Each number is 128 + 32 x the weight over its row's rms, rounded and kept within 0 to 255. Layers, rows and columns count from 0. The size above them is the row's rms in percent of the matrix's.

# layer 8 MLP gate, 832x320, rms 0.192, rows 172-200, columns 80-159
size [108 102  98 102 108 100 108 108 103  98 106 100  99  94 102  97  95  95  99  99  99 100 100  97 102  97  95 105 101]
[[ 83 186 104 136 135 124  96 103 152  77 160 114 127 141  71 111 146 152 140 101 171 162 134 119 100  92 110 110 156 118 129 173 137 122 108 180 127  63 146 112  60 127 169 140  80 101 189 151 164 183 114 162 143 154 131 192 192  93 132  92 165 121 145 114 141 125 159 163 125 114 155 120 118 144 100 101 144 112  82 157]
 [ 52  69  79 110 122 126  91 147 114  77 198 146 167  92 146 133 106 167 131  91 198 147  93 128 154 106 153 155 137 142 128  86 178  81  95 185 116 107 103 137 146 101 140 121 182 126 122 117 136 143 152  87 118 113 149 115 102 120 141 151 102 136 152  49 166 121  66  89 151 143 129 138 147 113 181 105 135 153 118 121]
 [131 171 138 115 132 118 113 100 162 174 137  76 128 124 165 179 141  84 115  91 159  81 121 118 131 141 151  90 124 142 117 121  80 112 113 133 119 153 135 117 130 151 117 175  90 163  59 124  87 151 114 124 155 167  69 138 153 159 101  92 117 148 173 128 138 145 176 113 148 100  87 119 133 109 140  75 136  91 145 193]
 [161 147 168 113  51 150 123  81 118 105 103 140 128 127  89 137 119  87 118 129  95 114  99 125 142  42 170 124 154 151 158 141 157 153  90  90 122 133  80 160 180  97 146 183 106 121 126 186 114 118 161 145 134  76 137  67  64  74 139 127  70 123  69 152 133  87 147 110  58 170 108 121 172 130 136 162  66 124 101 115]
 [127 121 127  89  72 125  70 155 115 122  78 146 138 126 105  81 114 142 129  70 108 200  65 134 106 119 107  96 152 126 126 125 115 136 130 100  81 183 139 159  99  88 133 110  70 124 158 139 111 109 133 136 142 168  69 122 170 120 139 160 117 153 167 125 170 149 146 147  38 148 133 137 126 157 129 153 138 111 148 132]
 [ 90 131 120 164 120 117  83  67 159  92 150 108  80 116  76 158 127 179 121 112 101 155  58 117 117  87 147 152 179 139  65  96 159  87 104 121 177 126 151 123 115 164 124 163 146 161 114 155 146 130 214 116 108 159  77 123  76 110 113  78 118  90 183 126 144 141 117  88 109 157 116  79 162 164  87  81 105 167 121  85]
 [128 112 123 127 155 170 135 154 154 222  70 119 129 119 142 143 154 115 130 139 177  94 187 164 121  88 118 162 114 153 153 160 129 113 118 120 124 151 124 136 126 126  95 107 178 101 170 101 117 199  98 123 106 136 130  53 131 114 125 111 147  84  97 146 104  72 118 119  89  97  98 183 131 160 139  79 123 119 102 114]
 [118 140 113 104 127 107 121 115 112  94 136  89 115 118 114  98 153 144 134 172 187 145 104 150 106 117  92 110 141  92 142 117 139 158  90 139  95 131  37  91  90 182 188 142 100  89 119 160 150 192 186 135 151  65 150  86 187  68 138 122  96 145 165 148 185 116 176  40 100  80 166 116 150  98 173 122  80 113 161  95]
 [129  77 122  99 115  96  31 112 102  90  70 107 118 173  96 174 127  87 132 154 122 148 126 171 152 104  95 103 125  49 145  93  84 151 184  84 143 139 138 121 167 195 115 117 184 106 146 116 102 165 172 133 107  73 131  62  42 144 164 148 117  91 119 157  98  88 114 208 179 102 149 104 144  95 129  88 125 162 146  68]
 [124 137  88 142  95 118 105 162 177 103  71 160  93  97 178  89 180 170 139 170 123 120 141 113 123 121 116 158 154 138 182 163 117 156 115 151 138  73 132 134 140 130 105 146 160 125  81 121 103 129  87 114 112  68 122 170 139 134 132  72  59  92  88  69 126 125  67 116 163 106 201 126 125 173 158 117 134 139 154 159]
 [ 91 102  81  75 116 147  70 167 103 112 143 103 135 117 134 117 148 203 149 160 138 175 144 118  89 143 170  64 123 164 119  99 150 124  98 105 201 136 165 139 189 159 201 153 136 102 147 168 103 114 153 147 150 149 142  85 170 154 123 141 142 154 168 140 171 101 104 126  98 140 103 137 113 104 135 116 119 117 146 157]
 [186 167 129 169  91  81 111 147 134 111 146 152  80  97  92 119 109 176 146 119 125 135 118  72 152 121 114  86 113 130 110 146  91 143 152  64 206 109  68 154 119 184 154 189 138 166 176 113 128 169  95 122 132  87 122  96 124 136 138 103 116 165 167 128 147 149 198 127 155 147 105 147 136 170 154 122 136 146  87 139]
 [150 125  71 202 105 111 156 119  91  96 140 130 153 112 109 170 112 154 144 199 117 127 121 109 143 144 154 108 118  73 156 146 139  85 158 134 115 121  99 145 138 114 107 133 184 112 133 130 108 164  56  79 123 147 159 156 171  97 112 141  60 123 103 155  67 156 122  72 173 151 128 216 101 115 170 144  85 144 130 114]
 [ 68  91  57 163  68 123 149 122 171 107 196 151 126 120 103 129  94 153 121 123 189  97  87 115 143 139 136  97 118  68 100  80  98  99 120 116 104 145  95 136 103 147  85 147 101 113 157 132 122 136 145  41 143 128 102 123 135 107 121 107 105  61 130  85 117 124 131 177 155 116 121 145 115 141 159  86 121  71 168 121]
 [151 134 137  74 172  94 144 169 147 201 146 153 102 107 162 139 135 181 123 147 143 184 121 112 147 104 123 117  95  81 174 157 130 170 157 119  81  86  90  88 121 155 113 152 155 143 132 106 155  74 182 183 147 101 181 129  95 123 146 101 102  82 105 157  90 120 136  93 141 119 191 155 140  20  86 129 136 119 189 121]
 [116 116 142  41 137 105 141 132 162  91 160 115 128 150 155 171 139 171 129 108 168 131 149 102 101 117 156  89 152 139 201  55 100 127 188 213 159 152 170 151 203 100 114 136 167 136 163 177  84 148 123  77 127 150  98 119 113  92 149 120 151 121 173 154 128 114 120 134 165 172 123 139 187 112 166 115  74 138 120 149]
 [129 155 146  86 178 108  77  85 111  99 160 209  53  69 113 146 182  82 130 137 167 188 134 115 161 141 131  97 145 110 108 126 117 148  60 156 140 113 149  99 137 115  66  91 129 105 149 153 168 130 143 127 150 138  92 182 112  54 125 157  76 130 181 144 124  95 164 183 135 144 142 131  93  79 120 143 139  97 103 119]
 [146 146 145  55 106 134  72 145 131  74  86  91 150 130 150 127 172 113 107 127 158  48 156 168 156  99 116 121  73 155 164 111 145 133  82 103 158 127 118 147 151  92  76 140  97 139 154 128 101 122 135 142 144 127  95 121 129 114  98  85 128  90 138 161 128 125 110  73 107 122 122 128 184 119 127 109 163 155 142 127]
 [130 133 117 102 151 160 101 102 143 135 184 108  95 187 135 156 167 130 135  72 120 122  87 113 116 158 133 110 156  89 113  97 111 121 144  64 117  95 160 123 159 142 134 127 129 123 133  92 119 109 119 126 125 106 123 118  73  63 140 116 129 100 105 147 129 134 130 141 203 153 109 148 105  88 132  79 100 114  96 135]
 [153 133 149 138 102  94  66 161 141  93 157 172 151  79 105 178 122  86 141 161 105 115 101 120 123 128 123 143 165 119 176  98 155 144  55 120  91 147 126 118 103 103  70  91  81  32 139 199 137  27 117  87  92  91 175 105 117 164  84 132 123 122 123  92  88 113 166 149 112 186  97 131 127  86 146 128 129 138 153 131]
 [177 123 124 139 117 163 148 170 117 113 135 148 175 125 150 151 138  53 138 107  88 132 118  84 141 100 146 126  89 118 100  85 112 106 171  96 113 145 105 128 116 123 166 132  76 132 177 146 141 110 120  88 108 199 121 111 134 107 117 129 140 123 189 134  94 150 180 133 157 114 175 157  89  71 129 140 146 103 132  99]
 [132 139  97 168 118 139 131 177 149  95  99  97  61 133 127 132 112 123 132  93 144 159 149 123 205 124 134 130  95  82 135 146 141 125 124 176 110 131 138 104 175  99 121 166  85 110 167 115 149 179 115 136  76 150 142  68 153 112 109  92 154  95 166 205 142 140 140 125  61 131 112 152 129 139 146 134 137 140 133 110]
 [142 134 117  97 175 111 116  92 125  77 110 152 124  82 165 174 139 185 123  73 121  63 181  73 122 126  78 131 122 148 150 166 122 120 138 132 119 102 166  52  98 132  90 122 145 122  93  80 127 185 151 163 158 122 180 172 135 133 143 105 123 162 163 168 128 131  88  79 135 128 130 143  97 159 121 156 139 135 159 139]
 [111 160  80 139 105 146 154 152 157  57 134  52 143 127 125  93 129 169 123 180 139 153 159 194 129 125 146 116 185 137 107  72  67 127  99 160 148 124 104 111 160 143 132 185  82 131 110  63 146 137 111  87 149 100 180  60 177 213 112 133 123 134 133 132 176 124 118 126 129  67 168 124 173 103 115 167 115 169 141  94]
 [153  77 143 130 112 116 157 120  87  75 143 202  50 102 181  95 102 133 132 119 121 154 134 134 126 147 137 108 112 114  74 126  89 178 128 181 151 123 152 172 119 203 115 127  99 147 129 149 158 170 101  89  79 151 139 200 111 118 138 145 139 177 137 126 187 124 132 158 110 113 100 113 100  78 120 126 104 149 178 120]
 [113 167 109 120 159 131 120 103 116 147 109  75 130 130 138 110 172 156 129 141 195 135 154 142  87 119 133  83 158 125 140 123 155 109 113 109 107 244 130 158 129 133 157  52 127 124 152 120 199 127  85 138 126 119 127 143 182  73 145 118 180 144  96 111 132 147  96 118  81  68 128  55 107 145 217  82 151 160  53 106]
 [150 146  70 162 164  93 115 134  83 115 153 165 200 116 214 151 102 129 125  76 100 109 135 160 117 104 131 179 193 127 143 135 134 136 126 118 100 147 109  80  60 109  94 125  81 153 140 107 120 183 172  82 231 125 148 133 182 159 103 104 119 109 163 119 130 161 155 125 146 124 118  95  95  44  63 123 137 161  80 111]
 [151 153 134 124  95 142 108 132 113  86 149 109  95 112 149 114 122  92 124 110 150 129 140 150 146 162 153 193  99 163 146 155 114 111 141 184 149  82 154 118 118 128 153 126  89 149 119 110  71 187  89 126  84 110 139 163 167 175 185 110  94 113  60 158 124 167  81  93 110 147 146 117 154 113 106 151 191 127  99 113]
 [124 124 115 154 148  98 111 177  93 181 153 131 135  92  97  98 135 123 128 148 130 160 161 143  79 121 170 111 103 181 116 119 174 122  82  92 135 113 161 116 127 104  76 131 117 130 132 181  87 116 138 146 111 114 184 100  17 134 153 137  70 171 199  74 132 105 149  87 135 142 106 154 122 153 118  34 134 169 132 112]]
# layer 8 MLP up, 832x320, rms 0.184, rows 172-199, columns 80-159
size [100 104 102  96  99  93 101 105  99 101 100 101  99  97 107  99 102  95 102 102  99 100  96 101 102  98  99 104]
[[114 121 105 110  83 142  98  94 104  76 147 127 112 115  81  72 121 113 121 133  38  90  81 120  91 137 188 115 135 101  90  93 160 137 167  96 161 157  90 110 180 146  74 149  89 142 100 152 144 127 115 126  93  85 168 126 161  39 130 189 145 201 118 115 128 161 111 138 156  93 139 102 148 104 156 119  63 138 136 103]
 [146  95 141  89 127 101 179 113 108 103  79 187 145 167  72 144 170 131 119 160 127 168 152 107 132 150 135 148 131 122 152 113  84 130 140 133  77 149 142 128 132 127 113  91 128 133 110 127 109 120 118 107 146 134  66  81 131 114 154 117 182  68  71 159 163 102 168 193 137 128  56 133  99 101  89 135 123  86 115 137]
 [145 155 120 129 181 123 191 147 122  96 127 127  77 117 104 153 112 161 123 122 168 140 155 128 107 119 195 128 140 140  95  95 120  75 105   3  62 181 121 141 162 194 114 123 129 123 130 101 118 155 160 129 158 146  48 120 115 112 121  92  70 187 128  70 149 132 108  76 146 163 127 104  48 129 105 203 118 140 146 172]
 [ 94 129 158 166  67 168 109 102 137 103  92 146 184  91 105 174 129  58 130 114 138 171 119 100 126 106 152 116 142 120 125 163 130 135 138 135 101 143 103 171 142 109 104 210 118 162 198 184  84 131 164 102 137 129 148 137 126  89 141 170 166 122 137 148 137 104 156 139  94 151 153 129 111 104 166 135 159 116  93 124]
 [157 174 104 160 113 107 155 146 102 126 112 148 100 143 147 154 122 116 136 159 137 133 144 113 130 164 133 141 122 185  77  40 168  78 142 130 157 110 117  80 120 178 208 112 148 150 119 162 163  90 109 129 128 108 167 151  92  92 186 142 111 146  71 170 156 155 120  89 181 131 163 132  83  72 110 140 123  89 128 122]
 [ 97 122 156 144 164 111  78 158 151 162  31 102 167  96 142 141  94 117 136 147 129 119 108 163  90 148 116 170 191 146  75  96 102 154 166  77 114 144 106 130 175  59 155 146  88 152 177 128  63 131 141 136 104 132 180 133  80 115 104 146 151  68 197 153 116 106 121 108 139 114 117 120 113 137 169 137 133 135 106 138]
 [122  93 126 195 124 158 100 157 158 134 111 116 188 109  96 154 196  51 128  98 150  69  99 114  76 131  76 153  87 149 126 119 194 124 135 111 130 153 158 130 156 153 103 135 123 142 143 151  97 147 153 127 104  86 167  85  86  62  84 108 158 144 193 146 106 119 140 126 114  91 161 145 153 162 212  66  60 205 114  84]
 [146 142 124 133 122 156  84 110 117 129 106 126 154 120 125 159 131 154 122 119 185 105 120 144 126 143  75 125 124 105 165 193 114 180  99 152  36 105  85 116 124 123 130 173 211  89  93  84 109 189 109 148  87 159 179 141 158 100 156 122 124 101 155 108 120 150  94 128 178 109 137 181 115 107 108 121  76 113  76 136]
 [180 104  97 119 186 113 104 182 111 106  97 126 115 121 142 143 103 137 152 139 116 164 125 191 113 101 114 106 140 134 118 144  65  83 121 135 170 109 112 143 146  74 118 109 141  96  99 128  92 159  73 172  97 161 145  74 102 124 150  93 127 106 102 138 197 102  98 169 140 120  87  54 136 119 132 108  48 125  97  86]
 [ 96  76  97 143 135 128  84  81 125  85 153  93 163 125 162 211 107 152 125 124 175 130  91 135 132 135 131 127 164 125 152 183 125  85 181 134 117 156 131 152  90 166  86 132 147 148 151 182  77 150 167 133 120 118 148 175  88 168 169 164 151 193 155 100  95 129 160 144 131 117 149 121  62 153 135 140 122 140 192 144]
 [ 95 125 119 101 119  63 121 139 111 166  99 168 175 127 140 108 134 196 140 149 136 141 136 155 107 157 118  88  81  98 120 121 157 127  81 124 187 133 150 124 146 103 159 139  99 104 168 121 172 138 172 124 151 134 132 121 119 195 149 138 156 111 138  66 112 168  65  82 103 175 161 174 102  83 128 152 139 185 126  95]
 [107 169  97  87 112 205 155 150 110 127 138 172  47 209 122 157 117 140 134 113 118 138  79 126 161  99 177 141  91 145 119  91 119 139 161  70 162 138 129 106 139 113 157 106 135 140 151  84 119 171  89 123 124 104 101 160  85 134 134 127  87 215 130 113 146 159 144 103  82 125 146 111 169 169 150  96 145 184 109 105]
 [133 120 123 145 133 150 148 138  78 157  95  78 101 111 159 168 176  82 141 105  89 118 151 115 122 147 113 102 113  84 132 152 165 110 182 153 111 116 142 100 110  69  82 147 159  83  95 135  89 131 137 105 142 152 178 155 142 125 114 136  40 114 113 103  93  56 149 136 140 187 148 124 144 133 163  99 146 103 144  97]
 [170 106 192  94 155 175 111 111 125 139  88  89 118 178 139 170 135  93 142 140  95  85  79  91  86 144 135 149 123 199 162 152 108 113  91 139 107 140 173 167 180 108 136  98 159 165 132 122 125  98 148 151 131 130 200 128 159 140 161 138  88 180  89 161  68  78 130 129 136 125 148 171 123 158 111 194 124 147  61 176]
 [ 88 144 133 124  92 165 129  64 135 140 166 109 159 129 179 168  56  76 134 122 102  78 136 109  81  82 181 149  65 170 118 123 105 114 121  91  74 154 135 126 109 168 136 100 135  95 129 164  79 116 117 135 142 144 144 141 123 109 124 132  95 154 158 129  80 116 135 151 117  89 130 118  91 161 114 183 109 113 132 246]
 [148 121 107 140 136  86 152 146 117 157 151 129 104 130 129 113 175 167 126  58  88 127 138 117  89 184 154 161 120 175 100 136 118 123 156 126 137 123 108 118 151 113 126  67  96 162 132 132 132  92 110 168 122 168 150  96 190  59  97 138 121 137 146 203  73 107 120 171 138 150 178  84  59 114 184  65 137  85 186 166]
 [147 125 128 142 139 153 132  83  79 181 132 134 154 139 197 191  95 126 141  66 103 137 142 153  96 115 137 138 120 161 118 113 103 108 155 108 156 148 130 117 118 104 126 196 156 126 122 181 177 121 112 136  62  62 174 129 175 117 151 155 116 141 117 127 142 107 123 125 141 167 109 107 149 136  77 171 143 138 116  64]
 [186 141  97 117 122 167 152 103 151 117 143  83  89 129 138 171 145 104 136  88 196  95 116 126 116 111 172 147 137 146 140  86 119  26 131 190 129 157 112 166 124  91 127 112 120 160  99 162 155 110 152 119 170 162  76 121 157 128 140  67 133 111 135 146 124 117  99  92 105 132 157 117 136 128 122 113 154 170 196 131]
 [152 134 147  95 112 113 121 171 142 102  85 123  89 146  69 120 147 123 117 122 121  69 130 125  97  69 127 124 143 148 109 130 127 117 115 167 100 107 182 161  93 130 131 113 158 129 119 127 126 149  63 185  55 171  99 148 127 121 135 160 138  97 133 123 195 194 160 146 123  97 101 116  93 172 120 185 160 194 176  65]
 [ 90 131 109 194 136  96  91 123  86 131 161 149 164  81 139 156 116  76 133  91 129 154 151 111 134 150 167 146 155  99 117  91 114 150 100 134 106 152 155 103 132 139 121 122 104  78  89  73  80 114 142 108  73 163 177 105 146 113 141 169 146  34 140 144 133 112 131 155 141 125 145 118 125 128 157 119  90 124 124 151]
 [144 183 172 152  93  64 126 145  77 129  60 123  82 146 194 159 122 141 144 142 140 116  95 122 135  67 113 161 135 126 167  94 177 112 143 125 119  75 159  55  74 150 156 141 147 141  77  75 143 154 140 149 155 140 166 212 122 152 137  92 126 137  98 138  99 120 157 146  79  94 110  76 126 147 164 111 144 114 161  81]
 [129 143 137  85  91 140  90 155 103 148 116 113 119 132 150 110 101  91 130  96 148 117 120 128 191  99 196  81 132 124 157  63 169 180 132 108 155  91 135  90 120  95 153 140 119 100  89 199 134 170 103 115 113 136 116 147 137  97 141  89 111  63 147 118 143 100 128  88  93 195 156 171  97  79 118  77 105 152  81 167]
 [170 178 123 141 153 185 116 169 110 141  71 136 190 167 164  98  95 158 125 130 109 147  71 199 156 154 192 135 140 160 105 115 161 117 122 116 161 125 100 144 186 171 199  97 111 187 176 118 100  89 112 110 104 147  81  55 131 183 135 152 148 143  47 107 127  88  69 125 111 120 152 187 136 115 118 157 160 177 156 166]
 [164 152 140  93 159 120 108 100 175  89  82 153 107 134 143 109 156 141 145  79 118 162 100 113 109 155 118 165 118 180  73 167 134 156 181  74 141 143 151 124 131 129 123 172 142 123 162 163 168 143 106 125 120  96 138  74 126 118 119 144 170 110 114  97 170 134 102 108 154 187 124 139  98  77 132 128 127 197 150 145]
 [117 155  81 137  82 120  99 114 105 152 163 154 103 125 138 117 138 123 123 113  98 209 146 124 111 170 149 164  64  96  96 104 106 194 166 143  83 143 153  88 115  95 163 169 115 123 105 136 160 105 159  87 140 128  97  87 110 180 153  57 113 135 169 171 124 144 153 126 130  95  98 127  90 170 121 134 123 176 164  96]
 [165  93 180 162 148  97 134 134 134 157 146  89 155 112 141 106 128 154 126 111 162 161 131 160 131  99 224 131 188 135 135 156 175 111 125 124 109 132 189  43 107 156 202  93  96 129 103 159 125 131  75 112 123 152 115 127 156  57 113 151  92 109 105 106 150 101 108  79 119  69 113  69 103 143  87 128 123 183 170  87]
 [140 144 137 112  87 126 160 209 145 170 160 150 149 125 125 137  93 101 139 172 161 154 109 127 182 160 106 123  88 154 120 175 107  63 126 153 126 114 134 173 182 127 123  85 117  81 117 132 181 102  57 106 117 120 163  72 152 147 116 162 166 121 118 128 134  63 110 133 162 121 128  93  95 131 124 137 137  76 128 179]
 [139 162 142 190 160 118  99  66 131 175 162 132  92 141 124 124  75  84 136 151 117 165 234  73 108 177 206  92 144 120  87 126 155 109 124  88 118 135 122 174  83  89  79 111 122 111 124 118  66 110  98  84  81 125  64 135 139 190 168 163 131 107 117 153 153 138 135 103  64 106 135 137 142 106 129 115 169 106 114 182]]
# layer 8 MLP down (transposed), 832x320, rms 0.661, rows 172-199, columns 80-159
size [103 100 101 100 105  97  97 103 101 102  98 101  99  92 104  98 100  95 102  97 102 100  95 100 105  99 102 101]
[[ 97 128 116 150  89 136 129 121 130 115  80 110 143 135  84 119  96 152 129 132 144 110 183 138 120  97 113 114 144 124 147 158 136 113 110  91 164  57 117 162 125 122 127  90 160 124 109  74 131 130 144 132 189 106 151 145 122 143  97  89 103 103  89 175 139 105 131 149 133 105 135 163 123 110 190 117 191 141  95  86]
 [105  96 128  73 154 127  98 128 113  96 153 106 132 109 116 143 116  69 255 129 125 127  77 100  96 116 140 120 123 123 113  95 182 113  56 124 142  87 141 108  76 138 179 151 152 158 117 129 113 140 143 131 142  98 108 166  76 158 141  95 108 176 148 157 159 126  70 153  83 101 166 104 155 186  72 135 111 118  98 176]
 [136 148 158 106 146 159 128 114 101 114 110 151  86 175 156 165 136 134  74 127 158 111 128 104 133 143  90 137  76 112 143  85  94 132 132 105 123 234 130 142  80 140 129 115 118 154 135 118 112 175 144 145 135 101 172  64 106 139 135 141  90 134 125 128 214  74 130 129 153 134 147 174 135 119 124 133  83  98 167  89]
 [160 104 166 102 146 130  96 122 100 109 139 179  95  93  98 153 136  99 112 138 137 158 138  52 109 152 102 168 123  90 151 103  89 129  85 104 159 205 125  69 138 122 115 115 169  94  79 141  96 180 121  69 124 129 144 176 113  36 115 131 103  88 135 138  86 105 124 138  89 139  48 120 157 154  96 104  76  87 152  91]
 [137  61 175 108 135 172 111 106  89 150 188  70  80 106 110 193 134 122 117 129 210 165 144  90 107 166 183 114 135 148 121 139 116 115 191 117 164 113 139  94 139 162 152  77  94 114 136 152 142  88 149 102 179  77 150 122  90 166 110 122  97 135 104 116 168 127 177  79 128 179  69 105  87  80 105 131 190 143 123 122]
 [124 126 106 129 157 140 138 110 121 128  85 232  92 203  68 153 131 165 154  96  85 167 129 133 160 124 183 155 143  92 158 156 152 167  87 165 104 111 188 158 120 129 120  84 109 134 146 126  89 122 125  83  69  81 175 100 147 141 139  71 113 166  74 125 193 131 138 137 163 150 126 135  67 178 147 114  64 128 129 150]
 [107 103 145 179 137 103 150 166 107  76 187 176 132 176 122 146 100 168  57 132 134 172  68  91 160 126 153 103 130  79 129 142 116  99 134 188 131  97 132 104 127  70 171 160 133 124 124 119 126 106 109  82 154 177 118 193  93 135 125 135 137 181 133 105 129 173  95 154 132 142 101 105 173 112  84 122 186  61  92 103]
 [144 125 116 146  81 134 100 128  99 205  91 159 131  89 129 131 153 104  64 160 173 153 115 113 165 145 137  99 100 106 174 115 113 135 110 211 136 143 114 126 164  66 161 149 139 112 117 110 125 104 111 107 108  75 148 151 122  91 113 188 116  96 105  89 147 140  53 176 129 108 100 179 163 135 115 114 149 128 121 105]
 [140  96 134 102 174 151 169 121 139 117 108 136 134 138 145  93 203 116 143 153 107 117  95  85 136 124 179 126 129 128 165  64  97  76 102 150 129 114 187 118 161 112 110 116 151 132 148 173 197 142 185  80  83 145 115 141 172 115 197 121 189 145 159 158 111 159 132 118 171 162  93 151 118 109 169 155  76 161 144 166]
 [151 133 160 117  89  91 153 132 105 155 141 180 223 124 138 138 114  78 170 123 150 121 147 119 162 112 148 142 180 110 181 124 111  78 114 124  35 193 152 127 105 134 113 129 135  99 101 108  73 137 130 118 150 184 101 115 147  87 118 126 138 143 115 135  81 114 190 144  93 139 105 137 105 138 150 116 106 133 105 128]
 [137  90 171 152 102 105 107 147 110 149  83 170 110 143 113 102 173  99  44 155 159 123  71  51 109 138  82 131 111 128 155 159 129 170 163  80 121  61 150 115 111 132 124  97  90 148 107 109 149 102  96  98 122 108 117 104 123 148  85 122 108 167 130 171 131 177  93 211 115 111 114 120 122 119  59 140 163 115 136 151]
 [154 125  94  70 179 110 133 138 139 132 146  97 118 134 141  98 119 118 208 102 106 119 143 164 169  79 148 108  85 126 133 120  87 127 111  63  67  61 166 163 121  63 199 173 118 131  86  93 125 105 187 146 183 166 117 144 119  68 153 178 117 130  86 116 157 110  28 146 111 137 157  89 135  97 110 113 102 124 111 126]
 [ 91  75 134 165 153 119 143 133 101 187 124  83 106 164 125 136  98 166  94  99 129 115  85 138 125 112 105 127 115  63 135 167 135 162 133 112 100 121 149 182  79 110  88 104 146 122 150 128 184 146  44 143  77 122 120  68 140 114  85  88 146 113 130 147  87 101 174 105 130 144  97 183 110  82 102 118 101 139  66 139]
 [141 207 106  92 125 140 109  89 153 147 181 121 103 156  93 136 106 203 255  91 120 132 119 132 126 137 113 110 140 124 155 139  81 156 128 152 122 167 165  77  49 118 153 109 103  90 130 168  96 166 113 140 106 141 147  96  51 111 144  90 117 146 142 104 156 127 124 128 122 191 135  92 114 149 150 164  99 113 112 130]
 [ 94 179 107 145 111 143 128 103 100 205 119 144 172 139 181 149 112 100 153 139 159  80 147  94 118 122 144 105 109 178  51 149 101 104 110  97  78 179 129 102 117 252 157 174 155 142 121 122  87 135  34 132 158 149  70 137 134 130 155 146 138 106  90 134 135 119 160 133 214 151 109 168 112 142 115 140 150 106 116 169]
 [123 133  68 133 160 174  82 118 121 114 117 119 132 121 140 113  91 150 168 103 135 131 143 129  89  98  94  81 145 171  78  96 121 184 122 136 130 190 161 170 154 132 156 148  81  89 105 200 138 149 163  88 140 155 113 166 109 146 115 127 137 187  97 117 181 115  86 116  98 102  83 111 147 106 136  62  71 131  70 119]
 [124 141 102 121 129 184 123  80 145 162 123  81 190 134 151 175 154 171  80 119 206 118 186 143  87 142 135 122 146  97 115 103 149 138 141  95  92 158 146 157 166 114 102 185  80  92 130 161 171 141 165 136  72 140 132  53 168 124 120  57  95 115 120 181 113 109 135 126 156 182 100 109 178 155 141 108  48  93 109  81]
 [125 111 166  79 114  77  82 113 122  79  86 123 123  84 111  83 114 135 125 125 138  82 134 102 144 131 196 153 198 141 189 149 166 149 133 140 111 109 127 168 144 139 112 127 102 149 147 117 125 120 163 122 129 137 106 102 140  93 141 120 155  72 167 112 132  75 145  97 102 139 127 207 181  95 105  62 115 182 127 140]
 [152 111 157 105 131 144 104 117 147 135  99  91 145  93  63 133  84 144 175 139 136  87 106 102 160  49 112  99 123 186 121 160  99 113 105 131 106 128 162 153 103  88 109 133  82  98 108 174 111 162  96 183 177  85 122 111 139 119 107  95 149 140 167 136 122 141 158 107  86 141  94  78 156 113 149  76 135 229  78 163]
 [150 151 100 114 117 135 155 153 122 105 128 139 147 146 118 170 140 144  66 170 121 161 124  71 140 123 184 120 132  89 170 164 108 129  97 109 118  61 151 208  78 132 134 184  95  69 165 131 106  80 143 172 116 140 159 138 139  93  76 151  97 117  84 173 101 145  92 133 106  79  85  76 150 194 134 155 168 106 183 128]
 [118  82 120 174 161 104 106  84 135  66 163 157 141 115  65 189 125 102 135 112 160 120  53 113 138  72 101 133 153  80 138 127 140 158  84 174 146 147  87 150 116 194 137 161 127 153  92 162 175 128 121  89 145 113 150 147 105 161 118 114 117 136 198  84 146 143 133 128 125 114 191 119  97 152 122 109  84  95 125 140]
 [162 178 136 125  67 124  95  85 113 182 137 168 103 127 123 145 132  82 108 109  92 131 119 138 118 144  94 128  59 145  87 173 111 153 121 107  75 129 116  76 140  52 128 109  82  74 130 136  91  85  99 124 120 141 141 141 141 173 127 112 138 102 122 140 127 122 133 148  86 207 168  85 151  83 173 227 130 140  96 142]
 [162 132 136 126 158 139 133 134 111 187 122 155 127 199 111  89 110 125 212 150 116 176 137 146 104 124 129 106 102 171 139 113  96 120 123 124 113  95  32 102 162 131 114 125 155 172 108 109 105  91 169 126 124 175 126  89 154 148 129 112 100 124 113 160 166  72 181 162 121 122 176  92 113  64 196 119 148 115 148 128]
 [123 135 132 142  94 137 101  98 112 147 159 177  87 129 127 119 159 125 128  46 132 122 106 120  43 136 145 175 186 139 111 132 120 154 144 178 159 152 126 173 116 108 110 167 137 139 178 178 131 179 128 144  82 152  66 141 133 135 180 168 153 161 124 165 172 168 134 106 104 152 149 167 114 169 164  94 132 166 131 123]
 [110 112 155  79 119  98 158 144 121  96 200 101 121  86 119 152 153  90 149  87 125 138 148  86  78 100 136 147 112  83 123 125 161 171 150 146 106 147 121 157 166 132 126 165 113 129 177 167 161 133 192 120 174 114 111 124 152 132 114 111 125 117 203 168 146 168 192 136  86 123  86  99 153 172 125 123 134 166 141  94]
 [143  87 163 133 146 178 110 180  84 160 159 111 170 119 109  86 132 159  82 103 185 133 111 155 131 150 164 207 147 190 114 139 145 121 149 120 138  67 130 121 122 115 105  76  64 153 149 159 113 137  84 118  94  56  76 111  96 113 115 128 137 143  98 182 143 129 113  99 179 101  98  39 180 144  80 131 152 127  99  77]
 [ 69 130  60 141  95 116 211 134 151 191 133 130 137 101 152 131  79 129 200 134  94 207 162 104 131 175 138 124 117 137  84 105 124 192 155 101  65  93 126 170 191 156 141  97 124  67 117 194 151 137 164  99 134  83 134 115 129 115 113 110 112 117 163 141 168 162 127  96 132 136 150 133 111 122 132 181 163 156 126 131]
 [ 86 132 154 110  86 180  79 121 124 126 168  88 144 145  84 158  91 169  25 120 136 142 133  58 140  76 156 144 142 130 141 158 154  84 103 195 147 129 173  96 126 114 164 120 110 152  49  96 122 163  81 147 165 142  71 144 139 123 164 178 116 105 112 141 199 130 128 131  83 124 115 142  66 112  86 184 177  91 154 196]]